python train.py --n_layer=10 --d_model=640 --n_head=10 --n_kv_head=10 --head_dim=64 --d_mlp=2560 --vocab_size=16384 --activation="gelu" --norm="layernorm" --norm_place="pre" --norm_eps=1e-05 --positions="rope" --rope_base=500000.0 --rope_fraction=0.25 --qk_norm=true --attn_scale=0.125 --bias="all" --tie_embeddings=false --parallel_block=true --init="orth" --init_std_qkv=0.0186 --init_std_o=0.0 --init_std_up=0.0186 --init_std_down=0.0 --optimizer="adamw" --lr=0.000699 --lr_mult_qkv=0.5 --beta1=0.9 --beta2=0.99 --lr_head=0.00567 --grad_clip=0.5 --warmup_steps=294 --schedule="cos" --final_lr_fraction=0.1 --batch_tokens=65536 --seq_len=2048 --doc_mask=false --train_tokens=477100000 --steps=7280 --dataset="wikipedia_en"
Each number is 128 + 24 x the weight over its row's rms, rounded and kept within 0 to 255. Layers, rows and columns count from 0. The size above them is the row's rms in percent of the matrix's.

# layer 6 MLP down (transposed), 2560x640, rms 0.0307, rows 217-243, columns 0-127
size [ 95  89  97 108  84  94  87 103  92 102 110  88 105  87 104  92  99  89  99  92  83 111 100  98  99 104 102]
[[112 112 117 132 156  89 130 107 117 113 137  96 114 162 142 158 114  92 115 111  96 128 144 134  85 146 130 135 111  99  75 122 106 161  93 139 148 127  96 157  94  92 121 151 139 160 131  90 190 122 160 146 114  98 121 142  89 102 107 159 170  96 141 149 146 173 128 106 135 115 152 144 126 122 123 151 140 111  96 113 134 114 164 148  86 144 106 138 135 126  97 132 168 136 150 107 142 112 141 135 153 112  88 137 124 118 131 136 134 101 145 157 125 113 147 130 145 137 113 157 147  83 105 131 156  99 142 100]
 [139 147 144  90 120 147 155 101 128 102 137 149 125 132 100 124 124  93 136 129 102 158 150 158 110 159 134 113 164 110 157 144 130 107 152 134 119 111 140 143 112 132 167 155 112 133 185 121 124 132 107 153 116 136 127 110 148 125 114 120 161 166  98 151 116 144 133 122 150 147 146 109  90 119 163 131 116 115 153  91  95 174 108 115 120  87 191 150 127  91 136 118 162 154 125 100 110 128 100 158 103 147 103 109 143 122 137 158 109 131 136 129 123 135 133 108 156 164 102 151 102 115 134 130 115 116 128 125]
 [133 131 135  86 153 132 141 123 146 135 108 121  83 140  99 107 109 104 129 153 122 154 131 123 150 152 134 122 121 162 126 128 120 102 152 139 125  86 123 147 129 138 130 111 143 115  90 163 121  96 119 143 113 114 116 118  82 118 105 104 170 143 125  97 135 101  88 132 127 119  86 183 129 133 129 110 162 135 129 138  74 145 117 130 119  90 136 124 128 126 112 138 124 102 148 153  90 142 156 137 121  74  83 159 121 140 132 129 105 140 147 174 115 125 154 131 153 101 127 148 132 156 153 121 139 102 132 126]
 [120 108 116 132 128 158 103 109 150  76 100 112 109 156  88 146  89 130 119 168 149  90 143 124 114 153 157  80 162 105 119 110 135 121 131 117 109 170 139 111  98 139 136 152 134 134 144 173  86 148 139 160 144  89 119 135 159 106 154  90 121 111 143 125 129 126  81  95 159 137 110 146 132 109 129 153 152 121  99 114 146  83 137 138 153 126  98 107 132 125 144  67 167 143 108 176 160 105 148 140 153 146 147 161 128 166 119 113 127  98 106  84 129 150 128 133 150  94 127 131 134  94  88 103 131 113 154 134]
 [116 130 131 100 126  83 106 115 142 128 142 134 137 109 114  97 158 131 119 102 119 132 123 152 102 101 138 109 122 150  81 128 119 150 163 143 134 160 116 102 123 132 120 127 146 133 117 117  99 124 128 141 129 111 150 111 141 101 128 147 117 186 142 146 123 146 128 116  98 133 156 157 101 130 160 146 150 117 107 149 166  97 168 119 163 128 121 119 137 118 130 164 142 144 152 122 109 162 122 142 164 122 187 102 117 125  96 117 113 148 165 131 130 137 145 125 102 127 125 134  80 125 117 122 127 136 149 106]
 [148 133 148 177 156 144 138 152 133 108  84 145 137 144 125 147 138 148  85 144 117 130 146 153 148 142 150 141 143 120 146 157  98 181 186 123  97 162 103 135 117  88  86 141 101 135 147 121 124 152 102 147 126 110 123 134 152  90 144 130 115 140 143  77 144 141 171 140 134 145 128 193 163 137  88 128 102 113 133 157 118 151  66 136 101 139  89 137 145 124 128 123 143  99 112 109  99 128 123 110 130 101 138 173 159 135 115 148 165 113  85 118 112 120 150 147 146  98 155 126 177 101 124 143 133 149  90 133]
 [149  99 148 117 137  99 129 115 139 163  75 146 130 131 103 134 132 134 104 143 137 127 125  81 177 149 183  88 133 128 120 104 186 142 144 169 137 103 119 117 121 131  90 136 103 129 140  93 109 171 113  83 149 103 130 119  95  76 119 139 129 108 158 106 173 164 138 115  99 154 135 147 121 142 138 162 158 142 124 116 119 156 110  64 134 152 137 110 161 157 132 121 115 113 146 111 109 120 111 153  92 145 167 177 142 134  98  96 144 103 117 141 157 100 142 157 131 113 147 129 167 179 127 126 169 140 100 134]
 [ 91 184 100 150 202 174  84  76 123 118 150 152 117 115 137 125 114 140 114 113 141 107 105 145 113 116 136 125  91 114 104 154 156 117 107 121 100  83 105  96 123 110 158 128 178 118 138 130 141 177 117 129 112 143  76 116 129 133 173 123 148 143 183 123 150 142 116 123 125 135 138 137 139  95  75 135 144  76 106  96 131 110 126  88 128 131 157 147 137 165 159 180 145 107 134 119 148 138 149 102 124  90 129 132 125  94 159 131 132 148  88 125 139  99  86 140 116 146 132 104 127 111 133 162 112 148 102 164]
 [107 163 108 162 133 117 158  77 118 137 103 143 133 147 137 124 136 120 115 152 186 145 111 101 165 139  93 153 111 122 131 138 140 127 124 110 156 167 150 122 121 149 172 140  78 116 120 115 106 109 142 130 118 145 103  79 151 152 143 135 100 115 140  98 141 124 138 114 110 177 159 136  89 140 136 155 125 143  98 127 152 182 176  76 131 147  81 125 150 104 139  77  73 141 148  83 116 111 122 138 136 132 123 116 110 151 106 141 158 141 104 108 173  92 183  83  93  91 134 130  90 124 105 185 102 134 121 133]
 [150 140 144 163 116 167  98 133 127 114 107 110 119 104  81 129 113 120 115 135 186 158 170 120  99 129 120 166 114 101 130 136 118 116 122 107 105 100 155 118  99  83 159  95 138 131 122 117 168  78 116 112 152 170 113 110 171 155 122 116 135 178 137 164 139 142 147 120 126 196 116 167 121 147 110 110 116 146 152 179 117 113  95 166 137 114 117 148 159 128  91 167 118 162 141 149 141 153 157 134 166 128 163  91 134  94 142  89 129 123 156 156 123 152 139 138 156 122 138 136 105 132 100 108 122 109 134 150]
 [149  92 127 101 126 132 149 144 116 110 166 125 134 131 115 135 151  92 139 103 101 145 123 144 148 142 117 101 103 123 132 118 156 141 108 131 130 155 145 136 152 120 165  92  67 119 134 131 142 117 108 138 126 105 133 109 146 130 162 107 141 129 110 127 124 154 151 123 137 110 142  93 120 152 128 116 130 179 151 166 173 127 148 140  78 164 104 131 165 120 120 169 141 100 119 116 139 130  97 121 149 130 129 120 161 167 105 113  98 102 149 181 117 119 106  97 179 129 141 162 135 128 164 139 134 116 136  98]
 [145 142  92 130 146 140 154 144 106 109 148 137 130 124 127 122 112 148 114 156 144 125 135 115 181 151 129 116  93 137 142 174 171 105 108 153 148 139 115 155 116 102 101 157 137  96  92 126 156 128 111 106 145 171 141 117 125 118 144 141  83 117 109 112 138 109 140 116  89 117  95  75 137 141 174 129 125 143 161 142 147 170 130 193 119 120 158 139 153  81  63  81 125 103 155  92 127 146 117 160 162 121 123 141 176 135 151 145 110 150 108 143 132 175 132 135 140 157 153 156 136 128 130  85  97  87 128 130]
 [129 123 149 134 129  96 141 117 137 116 137 161 161  96  95 128 124  68 141 144 144 147 136  73 122  98  98 150 124 122 111 111 130 100 182 148 128 109 125 100 114 157 148 121 124 128  96 112 130 117 128  95  99 126 105 154  98 149 121 115 125 132 137 131 109 167  91 162 144 127 131 166 146 155 104  70 143 147 105 135 186 110 170 152 169 120 108 148 110 154 128 130 119 124 140 192 129 149 100 127 129 128 144  94 141 177 161  95 144 135 129 145 180 128 135 170  93 118 141 126 147 126 133 112  78 164 135 139]
 [121 181 106 121 101 119 100  78 133 135 154 132 131 138 133 135 144 115 136  80 108 159 150 132 118 127 127 112 110 108 133 118 156 144 109 149 130 146 115 143 122 147 136 143 106 129 106 138 125 126 133 105 136 114 127 139 146 129 139 153 114 176 174 142 144 162 109 120 132 167  98 120  87 129 115 161 180 162 177 106  93 101 162 142 123 163 131  98 175 144 190 112  70 157 145  92 127 144 132 132 105 140 132 121 114 166 133 115 122 138 141 136 119 122 139 135 135 120 134 124 136 179 127 112 106 118 124 116]
 [134 142 135 165 116 110 126 129 127 116 144 106 120 138 153 106 100 120 132 101 129 115 122 134 109 127 129 122 134 105 141 164 144 104 127 122 161 125 128  97 108 110 110 151 145 136 126 145 128 124 141 112 156  87 133 124  89  99 104 114 135 141 130 156 147 100 148  98 128 101 165 110  89 112 157 130 167 130 181  91 130 113 123 144 146 123 122 115 162 112 129 112 109 141 148 135  98 143 154 144 125 118 130 124 147 110 166 125 105 116 158 117 114 136 169 145 142  91 126 107 138  87 124 111 134 102 137 129]
 [153 139 193  93 135 125 101 156  85 105 127  83 142 105 124 121 126 121  80 146 128 131 137 101 109 138 126 129 152 175 123 123  88 122 134 133 105 146  76 150  99 110 124 112 147 137 156 122 131 135 161 100 134 131 116 158 147 117 148  88 114 117 121 114  92 152 139 112 121 140 129 145 161 154 158 111 106  95 128 166 136 153 111 162  86  96 108 164 154 135 137 156 133 120  90 102 133 107 142 159 135 123 108 102 106 104 152 111 157  98 150 163  93 117 134 106 130 154 106 121 115 108 184  87  89 143 150 127]
 [163 129 109 106 164 147 155 120 122  94 124 119 140 139 117 137 110 130 114 165 116 153 120  93 123 136  99  85 156 201 141 114 156 156 126  97  88 123 100 155 111 111 130 119 125 112 164 173 168 110 141 127 133 173  95 100 102  98 139 133 149 114 126 126 109 136  79 133 109 141 139 146 133 126 123 123 105 119 130 113 131 133 103 165 102 153 155 149 107 120 141 107  86 133 156 115 131 115 146 117 117  61  89  85 115 138 120 154 126 137 166 155 132 134 106 113 144 107 139 140  78 104 140  83 141 138 189 159]
 [131 144 125 111 119 136 126 144 116 209 112  56 107  57 117 123 148  93 147 113 164 162 176  85 114 116 104 146 113 101 150 134 107 119 133 149  86 137 155  94  57 107 117 138 104 134 105  94 118 132 131 157 116  95  84  73 135  62 105 106 113 118  83 160 112 139 166 145 115 137 110 136 136 158 164 131 112 158 105  84 151 178 138  98  99  80 120 142 107 160 128 105 102 122 118 139 134 155 122 139 150 149 129  97 133 155 120 112 154  97 146 133 153 135 102 116  98 141  89 153 170 130 132 127 101 105 168 120]
 [191 124 145 193 132  96 124 117 138 134 137 141 138 139 111 118 109 121  93 137 113 136 117 110 128 158  91 118 128 190 125 171 126 151 105 116  49 116 130 125 146 131 109 149 128 128 138 119  95  83 109 165 153 101 126 134  88 140 120 147 102 157 117 176 137 140 171 171 101 113 108 128  78  86 114 100 123 143 139  94 117 127 172 110 102 122 115 168 115  92 106 140 144 119 130 150 158 114 127 144 107 100 103 146 112 119 104  96 151 132  80 184 146 120 100 127 196 109 115 112 124 150 103 131 122 116 114 138]
 [136 135 107 138 131 141 106 128 132 126 154 128 128 136 116 125 145 126 121 106 121 190 145 130 151 139 145 120 146 134 125 134 144 136 111 126 115  89  91 121 119 109 126 132 132 137 148 113 142 124 155 131 109 140 101 112 110 139 148  90 174  82 129 112  98 152 119  71 125  98 117 130 165 127 160  71 113 108 107 122 105 128 161 143 158 120 113 138 132 134 125 131 119 135 136 140 134  97 113 111 120 124 107  60  94 127 125 154 133 122 159 153 135 142 143 146 112 142 121 169  55 130 173 134 141 130 144 160]
 [120 102  74 144  80 127 129 131 101 144 155 102 126 109  99 151 187  89 102 112 129 148 127 110 159 156 113 120 132 134 114 159 137 208 121 135 144 156 132 137 182 127 143 146 108 170 161 156 139 116 105 130 139 129 155 109 121 133 134 107  76 136 115 177 117 168 139  88 167 147 141 119 149 142 110 124 113 125 113 119 121  87 116 102  94 146  97 123 118 156 106 153 128 154 116  85 125 124 138 125 117  90 130 138 112 104  91 107 136 144 110 122  68 100 116 129 101 122 118 120  81 120 156 147 132  89 110 124]
 [144 140 109 158  82 110 131 104  96 133 124 103 150 133 131  94  92 172 122 174 123 122 143 133  82 124 120 113 113 152 147  93  82 188 162 131 158 183 147 112 135 163 129 153  88 130 132 131 148 110 115 120 128  80  86 113 100 105 146  94  97 154 122 156 104 124 138 141 112 136 131 147 169  76 132 163 141 139 141 156 173 141 173  88 118 170 107 118 117 185 102 157 136  87 148 125 112 129 149 134 129 174 168 151  97 143 100 134  62 108 169 102  91 157 151 118 144 113 125 137 143 158  97 135 152 100  89 124]
 [105 170 144 124 151 157 103 111 175 114 154 145 116 151 148 152 109  90 149 174 103 102 119 141 109 147  99 105  80 134 114 149 114 127 114 118 120  91 108 121 126 109 159 149 117 103 132  98 119 162 126 133 136 103 139  97  88 144 124 105 123 116 162 105 133 120 149 159 107 119 185  85 113 143  82 121 136 119 135 150 111 110 142 105 148 140 156  95 159 127 129 128 119 111 114 110 126 132 127 114 108 121 108 105 143 155 103 129 121 122 105 126 153 105  97 134 143 161 105 130 156  83 127 110 134 140 140 118]
 [124 126  67 139 146 134 145 155 125 179 124 188 157 148 167 144 128 115 105  92 140 140 122 106 135 105 119 114 160 138 108 186 149 147 157 198 142 136 109 136 142 148  94 143 107 118 130 107 140 131 111 141  71 110 129 110 110 111 140 133 150 129 159 131 165 129 104 153 150 140 124 138 140 143 126 127 124 149 101 103 144 167 142  70 141 129 176 122 146 124  89  96 106 110 152 122 121 138 168 162 137 111 115 193 140 135 118 139 143 114 150 180 139 117  97 148 102 151 121 100 106 135 127 126 117 126 160 125]
 [130 155  80  90  85 154  88 111 140 150 123 128 108 148 134 112 122 123  85  96 117 166 200 146 135 117 133 131 117 138 180 151 130 112 114 111 113 129 139 143 168 146 162 101 108 136 115 148 171 106 106 169 102 153 132 150 109 107 135  94 137 134 123 142 151 145  91 121 177 105  93 128 125 130 166 167 128 114  99 133 108 123 135 100 132 136 132  85 112 145 106 113 136 135 141 145 142 119 151  99 145 164 108 168 149 102  98 164 146 124 146 135 164 126 126 125  82 114 150 161 134 111 137  91 107 140  94 126]
 [100 111 153 130 105 123  87 123 136 127 152 118 110 118  91 122 128 148 124 135 105 118 126  66 173 130 142 106 127 105 105 135 120 175 163 169 143 159 148  99 140 148 161 148 137 142 132 122 129  95 105 109 108  76 160 148 107 125 136 154 141 135 164 136 120 141 156  74 183 108 103 151 127 101 126 172  95 127 169 170 141 112 122 103 171 144  86 113 137 113 156 133 140 118 156 117 150  79  92  84 107 152 122 169  97 168 132 125  73 137 127 154 130 126 162 142 122 115 125 143 143 134 102 136 123 169 132 144]
 [156 126 149  67 122 139 150 171 115 121 136 147 127 130  93 149 163 138 156 171 109  94 160 119 139 112 138 102 120 135 118 137 130 127 177 150  80 153 175 153 181  91 124 111 114  87 114 107 145 132 149 147 124 130  92 118 127 173 144 127 149 116 158 122 104 129 144 123 156 117 174 138 112 104 142 120  74 123 111 147 125 151 128 150 148 125  62 116 144 138 149 158 123 108 166 158 124 113 105 136 122 127 162 152 149 114 109 115 147 137 153 157 132 110 114 146 143 123 137 166 123 130 108 116 107 158 155 164]]
# layer 6 MLP up, 2560x640, rms 0.0319, rows 218-244, columns 0-127
size [ 93  95 104  89  94  91 101  95 101 108  92 106  93 102  96  97  95  99  95  89 104  97 102  98 104  98 116]
[[124 101 120 161 139 117  97  94 124 133 129 146 134 131 121 134 160 143 100  98 133 150 159 155 120 152 159  88 100  98 158 108 172 164 130 122 149 150 140 107 128 125 126 106 141 108 146 136 118 113 119 114 143  71 191 146 144 128 128 173  58 160  87  88 150 152 114 168  92 142 146 127 122 121 133 122 100 116 143 167 164 129 128 133 164 113 122 139  85 147 165 143 185 120 123 134 151 156 124 114 131 150 161 129 128 148 116  84 120 148  91 132 147  96 135 168  70 142 123 129 168 124 171 132 167 122 117 121]
 [132 159 113 151 114  87 103 128 130 112 170 104 172 113 127 128  91 119 133  92 124 135 121 156 110 121 157 159 108 110 133 160 148 127 148 130 144 105 159 144 124 126 122 109  99 132 127  68 140 149 114 102 145 136 144 110 170 150 137 123  71 136 127 154 117 105 162 117 100 138 126  81 113 125 157 149 148 125 104 200 138 143 114 109 132 144 146  94 122 134 135 157 117 141  91 140 164 181 134 103 151 155 125  98 153 135  83 119 148 117 139 116 150 149  96 100 126 106  80 154 122 128 103 165 102 172 157 122]
 [143  91 113  80 124 127  91 135 159 135 133 145 132  74 107 120 168 138 117 168  88 153 130 129 109 138 149 115 104 111 136 114  92 117 116 108 145 121 119 117 123 126 129  76 136 121 110 125 164 114 115 125 129 140 143 150  88 153 117 118 120  97 116 127 129 146 180 136 102 103 170 127 119 137  92 123 148 161 126 145 105 122 177 156 118 108 141 144  82 109 133 165 169 168 133 148 152 145 124 124 138 105 134 152 172  78  91  76 100 132 122 134 136 108 141 111 120  86 171 137 131 159 150  90 114 185 111 145]
 [141 161 173 161 137 139 119 131  93 126 139 139 139  65 110 152 119 155 154 118  94 145 168 140 105 137 153 132 156 128 121 153 123 151  98 132 149 140 121 162 130  81  95 115 106 112 136 100 155 158 127 124 114 104 171 141 136 170 140 135 129  90 127 120 161 153 167 116 142  92 126 103 126 130 113 130 125 154 173 150  80 101 124 104 133 126 105 180 121 151 126 107  97 130 120 186 132 115 177 151  52 124  56 130 144 115 148  94 124  95 127 130 156 129 127 106 141 141 111 121 113  79 111 101 101 108 109 133]
 [115 121 133 131 133 155 120 136 136 150 165  68 129  95 125  92 133 146 180  84  95 129 112 136 121 129 100 109 114  98 120 114 103 111 132 151 154 102 140 142 122 129 126 146 137  95 121 141 122 123 156 128 131 145 108 108 118 178 123  85 101 127 123 167 118 108 145 106  76 127 121 108  78 104 130 130 136 138 160 156 161  80 140 126 144 161 154 146 104 155 148 138 108 138 139 117 170 140 161 155 107 160 108  82 149 143 144  96 157 134  93 146 188 118 124 122 133 116 148 124 163 146 135 126 136 109 163 135]
 [150  96 111 120 106 141 133 135 101  92 151 130 124 154 108 112 138 130 127  93  78 145 109 166 113 113 109 141 136 135 139 136 112 167 108 124 157 154 154 165 117 119 146  71 100 110 150 193 168 101 115 197 118 192 128 138 138 181 116 128 113 130  89 117 154  66 101 137 151 102 122 143 118 153 112 100 128 137 122 146 153  81 122 191 136 114 134 126 104 127 149 135 160  81 155 123 117  87 118 137  91 131  82 120 122  98 115 148 130 160 122 136 121 151 126 133 101 129 148 135  98 101 118 126 123 123 152 118]
 [108 101 133 115  89  93 130 102 131 115 136 146 109 127  74 131 134 184 105 141  99  97 100  80 162 126 125 171 127 112 134 116 127 164 120 157 124 141 128 178 137 148 138 101 130 124 124 133 143 127 130 126 132 127 147 149 138 122  98 106  91 110 130 130 117 126 141 142 132 113 134 113 103 133 167 106 144 197 126 130 138 164 157 130 101 140 120 128  86 120 169 112 143  92 144 123 116 150  94 120 145  85 150 143 147 153  79 131 113  83 113 153 112  95 115 142 134 142 153 160 114 130 136 124 130 136 147 130]
 [162 137 161 127 143 158 145 146 127 161 135  87 128 120  84 135 136 120  99 105 124 115  96 138 130 114 147 131  87 149 138 107 104 167  90 135 118 123 163 150 104 117 117 165 146 139 148 146 149 141 108 125  97  72 170 150 156 146 105 120  92 148  99 162  87 142  81 131 100  85 115 127 161 120 150 123 164 138 134 131 125  76  97 184  99 136 137 146 113 107 101 152 161  93 112 149 148 112 109 106 126 117 133 155 121 113 130 135 121 107 110 116 116 147 129 140 117 118 143 119 136 128 113 118 120 157 150 167]
 [113  79 125  81 117 111 120 114 141 125 138 116 138 126 118 174 175 175 132 123 131 103 133  99 154 154 121 112 103 125 148 109 111 144 132 130 120 212 119 128 103 155 144 153 136 108 147 131 120 180 143 139 117 117 119 165  99 118 120 151 119 127 131 121 123 114 105 126 107  81 129 155 132 172 149 144 122 168 111 127 142 107 158 163 124 112 127 126  96 138 119 171 148 136 128 178 151 114 121 132 117 163 102 178 156 144 148 162 128 111 157 106 129 109 155 140 104 121 144 100 124 127 105 129 109 103 144  76]
 [155 111  92 102  94 134 117 141 107 194 110 111 138 143 146 145 155  97 132 135 110 119 123 102 123 128 149 154 124 144 120 127 147 148 149 121  94 122 118 116 133 102 109 137 158  54 130 157 144 162 137 111 100 173 136 119 123  98 101 106 157 114 122  97 155 105 103  69 146 157 155 135 168 141 141 124 133 156 167 166 119 135 103 178 152 117 152 148 135 143 127  87 131  85 129 124 154 120 160 144 125 169 131 126 115 134 128 114 102 174 138 141 162 163 166 121 120  98 125 132 133 139 148 118 179 186 148 113]
 [129 123 152 118 103 120 125 109 120  68 112 163 142 172 147 127 146 107 183 153 116 120 125 115  99 138 178 108 134 132 121 123  87 141 107 141  85 132 163 163 117 110 126 108 150 151 141 150  92  95 140 128 131 100 142  73 158 161 137 156 130 151 114 161 141 133 116 132 127 116 100 103 123 119 136 146 169 164 141  89 105 134 171  83 146 127 101 143 136 145 187 104 135 162 120 168 126 140 138 118  86  80 163 166 113 152 150 120 188 141 155 143 127  97 109  97 109 118 122  89 157 133  94 178 125 159 140 130]
 [124  91 136  75  95 149 127 120  83 122  86 132 159 167  53 137 110 111 153 160 148 136 130 131 113 137 145 105 105 111 160 151 147 143 155 138 140 111 123 114 121 138 149 103  94 121  98 112 105 141 103 133 148 126 112 119 140 123 152 105 144 156 107 153 138 145 138 115 151  81 146 155 144 144 118 156 152 125 119 139 152 109 133 150 141 155 125 131 125 119 115  97 143 132 104 127 170 141 140 135 153 109 100 138 137 168  95 108 158 136 129 115 133 127 101 200 120 103 110 184 133 137 146 131 105 114  70 112]
 [144 133 172 176 170 112 114 128 135 107 112 117 127 159 124 139 150 142 107 166 117 131 113 160 123 134 141 130 153 118 138 136 104 143 133  97 140 166 143 105 132 110  99 136 128 122 127 127 110 122 110 145 116 117 155 129 146 106 102 120  78 104  62 108 161 100 178 118 157  90 107  80 115 108 151 135 137  94  91 133 158 127  73 180 147 117 103 151  96 116 101 150 180 138 122 136 143  73 123 137 139 143 131 174 114 112 117 100 129 132 113 115 127 174 114  84 115 113 123 119 126  52 101 114 119 140 116 160]
 [139 158 173  84 150 128 119 142 144 121 133  95 123 116 120 131 133 151 137  87 159  97 119 133 138  87 171 112 173 144 154 127 152 134 132 165 128 119 130 169 120 109 167  78 147 118 133 146  96 164 122 128 135 120 130 122 133 131 131  97 125 114 104 118 134 164  96 113 141 107 151 139 132 123 139 105 130 170 102  76 128 130 161 108 149 115 126  98 180 141 129 132 138 132 113 130 145  99  87 121 115  92 147  98 135 132 128 145 140 137 129 149 150 158 125 168 133 121 154  79 123 125 101 140 104 133 130 129]
 [145 141 108 135 104 127  87 106 164 175 127  91 113 146 119 149 141 135 123 124  73 117 127 104 122 157 136 119 132 138 163 159 152 120  81 121 131 165 108 133 141 123 143 141 120 123 114 127  96 148 101 165 145 112 129  92 151 173 123 106 131 146 130 110 138  91 108 107 136 140 100 138  83 114 110 146 139 148 149 129 106  86 131  95 175  90 128 128 105 138 144 134 128 117 121 114 129 131 116 136 105 154 131 143 155 126 104 132 108 126 100 105 209 125 125 161 111 105 115 163 128 131  75 120 110 140 106 115]
 [134 135 119 159 121 106  80 141  94 168 122 134 114 118 140 135 111 137 140 122 109 117 152 157 106 124 143  94 136 115 100 128 135 129 113 132 134 178 113 136 122 178 107  95 141 150 133 162  99 119 158  92 123 117 152 134 131 185 174 133  79 118 145 149 124 164 104 113 108  74 123 128 129 129  97 140 154 143 115 152 120 110 133 104 127 126 153 122 140 126 103 190 136 167 102 141 152 167 101  86 158 174 116 152 124 169  90  86 125 131  66 137 130 145 130 164  69 137 136 122 142 127 143 143 116 117  98 110]
 [159 158 136 127 124 110  70 137 140 105 121 165 124 158 122 159 136 143  81 128 116  85 124 129 154 136 116 102 110 113 125 106 134 130 100 109 128 156 106 120 140 147 119 135 164 109 212 158 173 112 129 167 144 171 146 175 128 121 153 102 121 134 123  96 121 126 100 136 104  73  94 127 146 154 109 136 145 120 142 118 142 101 139 120 128 140 147 104 116 108 106 166 108 128 149 121 106 110 109 144 121 102 112 183 174 140 155 155 137 158 102 145 168 148 127 128 123 112 132  97 103 135 113 170 124 138 113  96]
 [119  90 128  64  89 124 105 124 118 150  87 128 133 109  66 139 126 127 166 131 158  98  96 147 153 142 160 141 142 119 172 118 137 149 136 127 126 106 140 134  83 106  82 109 161 119 109 131 138 145  97 130 137 143 111 115 125 114  89 131 150 104  81  90 124 108 156 109 132 158 167 101 139 175 157 148 144  96 140 134 109 133 106 103 152 125 161 106 139 101 149 147 118 103 103 149 125 115 136  85 155 102 149 107 134 155 143 112 115 152 172 110 138 192 152 158 171 115 173 137 148 138 146 125 140 143  99 141]
 [119 107 165 121 118 146 127 143 112 143 120  77 137 120 128 116 127 134 140 170 163 114 115 142 113 177 131 148 114 155 134 104 141 117 152 111 144 156 160 120 141 163 165  80 141 134 135 145  85 161 120 140 131 122 137 140 139 127 118 141  66 127 107 138 136 135 131 166 114 136 161 169  85 156 135 169 163 143 161 147 161 123  86 126 143 140 148 129  83 155 108 119 114 127 122 112 166 134 116 118 121 154 119 128 134 129 118  97 126 139 110 113  97 108 110 133 124  95  80 105 131 127  87 143 142 160 134 119]
 [141 113 167 106 155  95 111 120 141 106  84 136 116 131 146 122 104 168 118 141 134 152 107 150  82 105 138 103 110 164 135  99 123  89 119 131 136  89 127 131  67 128 120  87 127 120 117 111  87 120 144 142  98 120 112 148 104 170 135 130 145 110 142 128 118 118 132 148 122 144 138 111 102  99 105 151 179 137 166  96 112 117  95 117 133 119 173 105 154 138 133 156 183 109  96 161 143 125 188 111 150 119 139 123 102 158 129 131 108  76 129 132 175 154 128 168 133 133 139  97 185 126 112 130  65 132 142 112]
 [189 160 123 105 103 116 122 127 118 130 104 123 123 141  95 124 141 112 121  87  81 138 117 106 160 110 152 166 125 153 145 158 121 116  74 150 105 144 142 140 132 105 162 153  33 128 154 134 127 131  92 150 129 157 100 117 161 127 132 132 145 162 145 130 213 107 100 138 105 113 139 102 144 146 137 102 128 121 115 158 145 101 125 103 146 160 151 101 137 160 168  93  86 136 160 133 123 128 110 134 165  61 134 105 153 122 119 142 109 144 119 159 159 133 122 118 125 131 148 138 152 120 132 184 100 176 115 145]
 [162  83 159  96 104 115 148 143 130 126 103 119 145 120 139 142 139 183 118 134 119 121 148 102 122 100 180  99 140 150 136 132 160 147 121  92 113 134 121 111 134  95 123 121 141 118 142 132 142 145 104 140 117 151 153 150 124  96 113 102 153 133 139 150 138 133  95  92 156 102 124 140 195 113 140  94 109 122 138 125 142 126 120 148 110  89 108 135  99 111 135 111 160 135 107 107 151 146 179 156 147 162 131 103 123 117 136 139 132 128 122 172 131 188 145 155 139  81 145 113  90 140 119 115 133 136  89 107]
 [154 106 160 131 102 116  98 102 128 135 130 107 130 129  79  84 168 101 110 139  95 120 135 104 192 186 145 144 116 120  87 132 129 114 157 114 120 166 145 177 148 124 146 114 112  95 156 113  66 157 128 134 174 134 147 123 136 142 150 127  98 146 118 120 126 123 118  93  88 126 132 122 104 140 125 163 141 151 134 144 130 108 157 138 129 119 140 145 158 131 153 131 169 161 143 174 124 119  94 122 129 128 141 108 144 148  89 137  93 137 134 148 147 124 136 110 129  85 126 162 122 153 108 137 147 114 112 136]
 [144 103 136 124 154 100 104  82 104  57 112 125 138  75  94 141  90 140 173 146 136 140 119 115 104 136 175 150 103 176 131 116 131 110 127 138 143 128  77 123 116  97 100 139 151 160 111 115 107 144 126 136 130  81 150 136 113 108 133 122 117 144 150  96 135 120 130 113  90 124 117 129 132 139 102 142 157 110 151 127 119 116 142 122 100 182 161 126 124 113 120 192 103 132  94 146 138 157 132 113 132 137  97 108 158 115 156 140 155 148 132 114 132 157  71 142 127 141 167 154 123 136 146 105 122 132 134 126]
 [126 133  96 108 144  90 160 166 110 126 112 131 117 141 160 111 130 145 138 155 147 117 164 159 124 138 131 132 127 130 137 119 164 103 103  74 122 126 110 135 159  93 193  82  94 121 138 130 115 132  94 162 172 135 117 123 146 154 121  96 163 114 111 131 126 109 126 115 112 111  94 171 101 116 153 149 123 151  93 134 142  76  90 167 132 148 149 166 149 165  95 129  94 120 138 143 124 170 144 120 129 124 161  95 138 155 158 147 153  91 136 128 170 141 138 158 128 109 123  85  78 129 120 169 153 107 112 131]
 [148 131  89 106 122 103 111 121 142 114 173 130 153  68 137 123 206 127 117  82 122 153 111  69 136 131 147 124 146 146 164 109 176 148 107  98 147 166 124 139 118 130 111  98 129  81 126 163 120 102 172 103 110 160 108 160 120 120 133  87 100 114 106 104 129 132 109 121 124 114 127  94  95 140  81 112 142 163 128 142 116 117 131 129 153  96 127 137  97 155 127 139  89 194 104 109 157 138 101 137 103 157 146 144 138 144 130 141  90 122 156 136 169 113 147 159 114 124 174 108 153 117 169 115 154 140 108 116]
 [116 118 151  57 123 146  92  94 148  83 111 119 129 141 118 132 134 160 106 131 129 142 125 107 133 149 157 149 104 122 165 122 125 137 148 117 150 165 146 137 135 133 153 108 128 145 162 134  97 164 161 156 120 107 166 113 155 138 128 111 107 178 107 117 153 137 160 137 108 110 156 156 159  88 164 146 161  99 129 158 116 122 158 120 136 105 104 166  89 170 161 137 179 157  97 135 107 138 114 119 116 111 137  96 109 169 134 129 129 165 107 113 116 120 138 141 119 125 155 148 139 141 114 142 131 136 130 117]]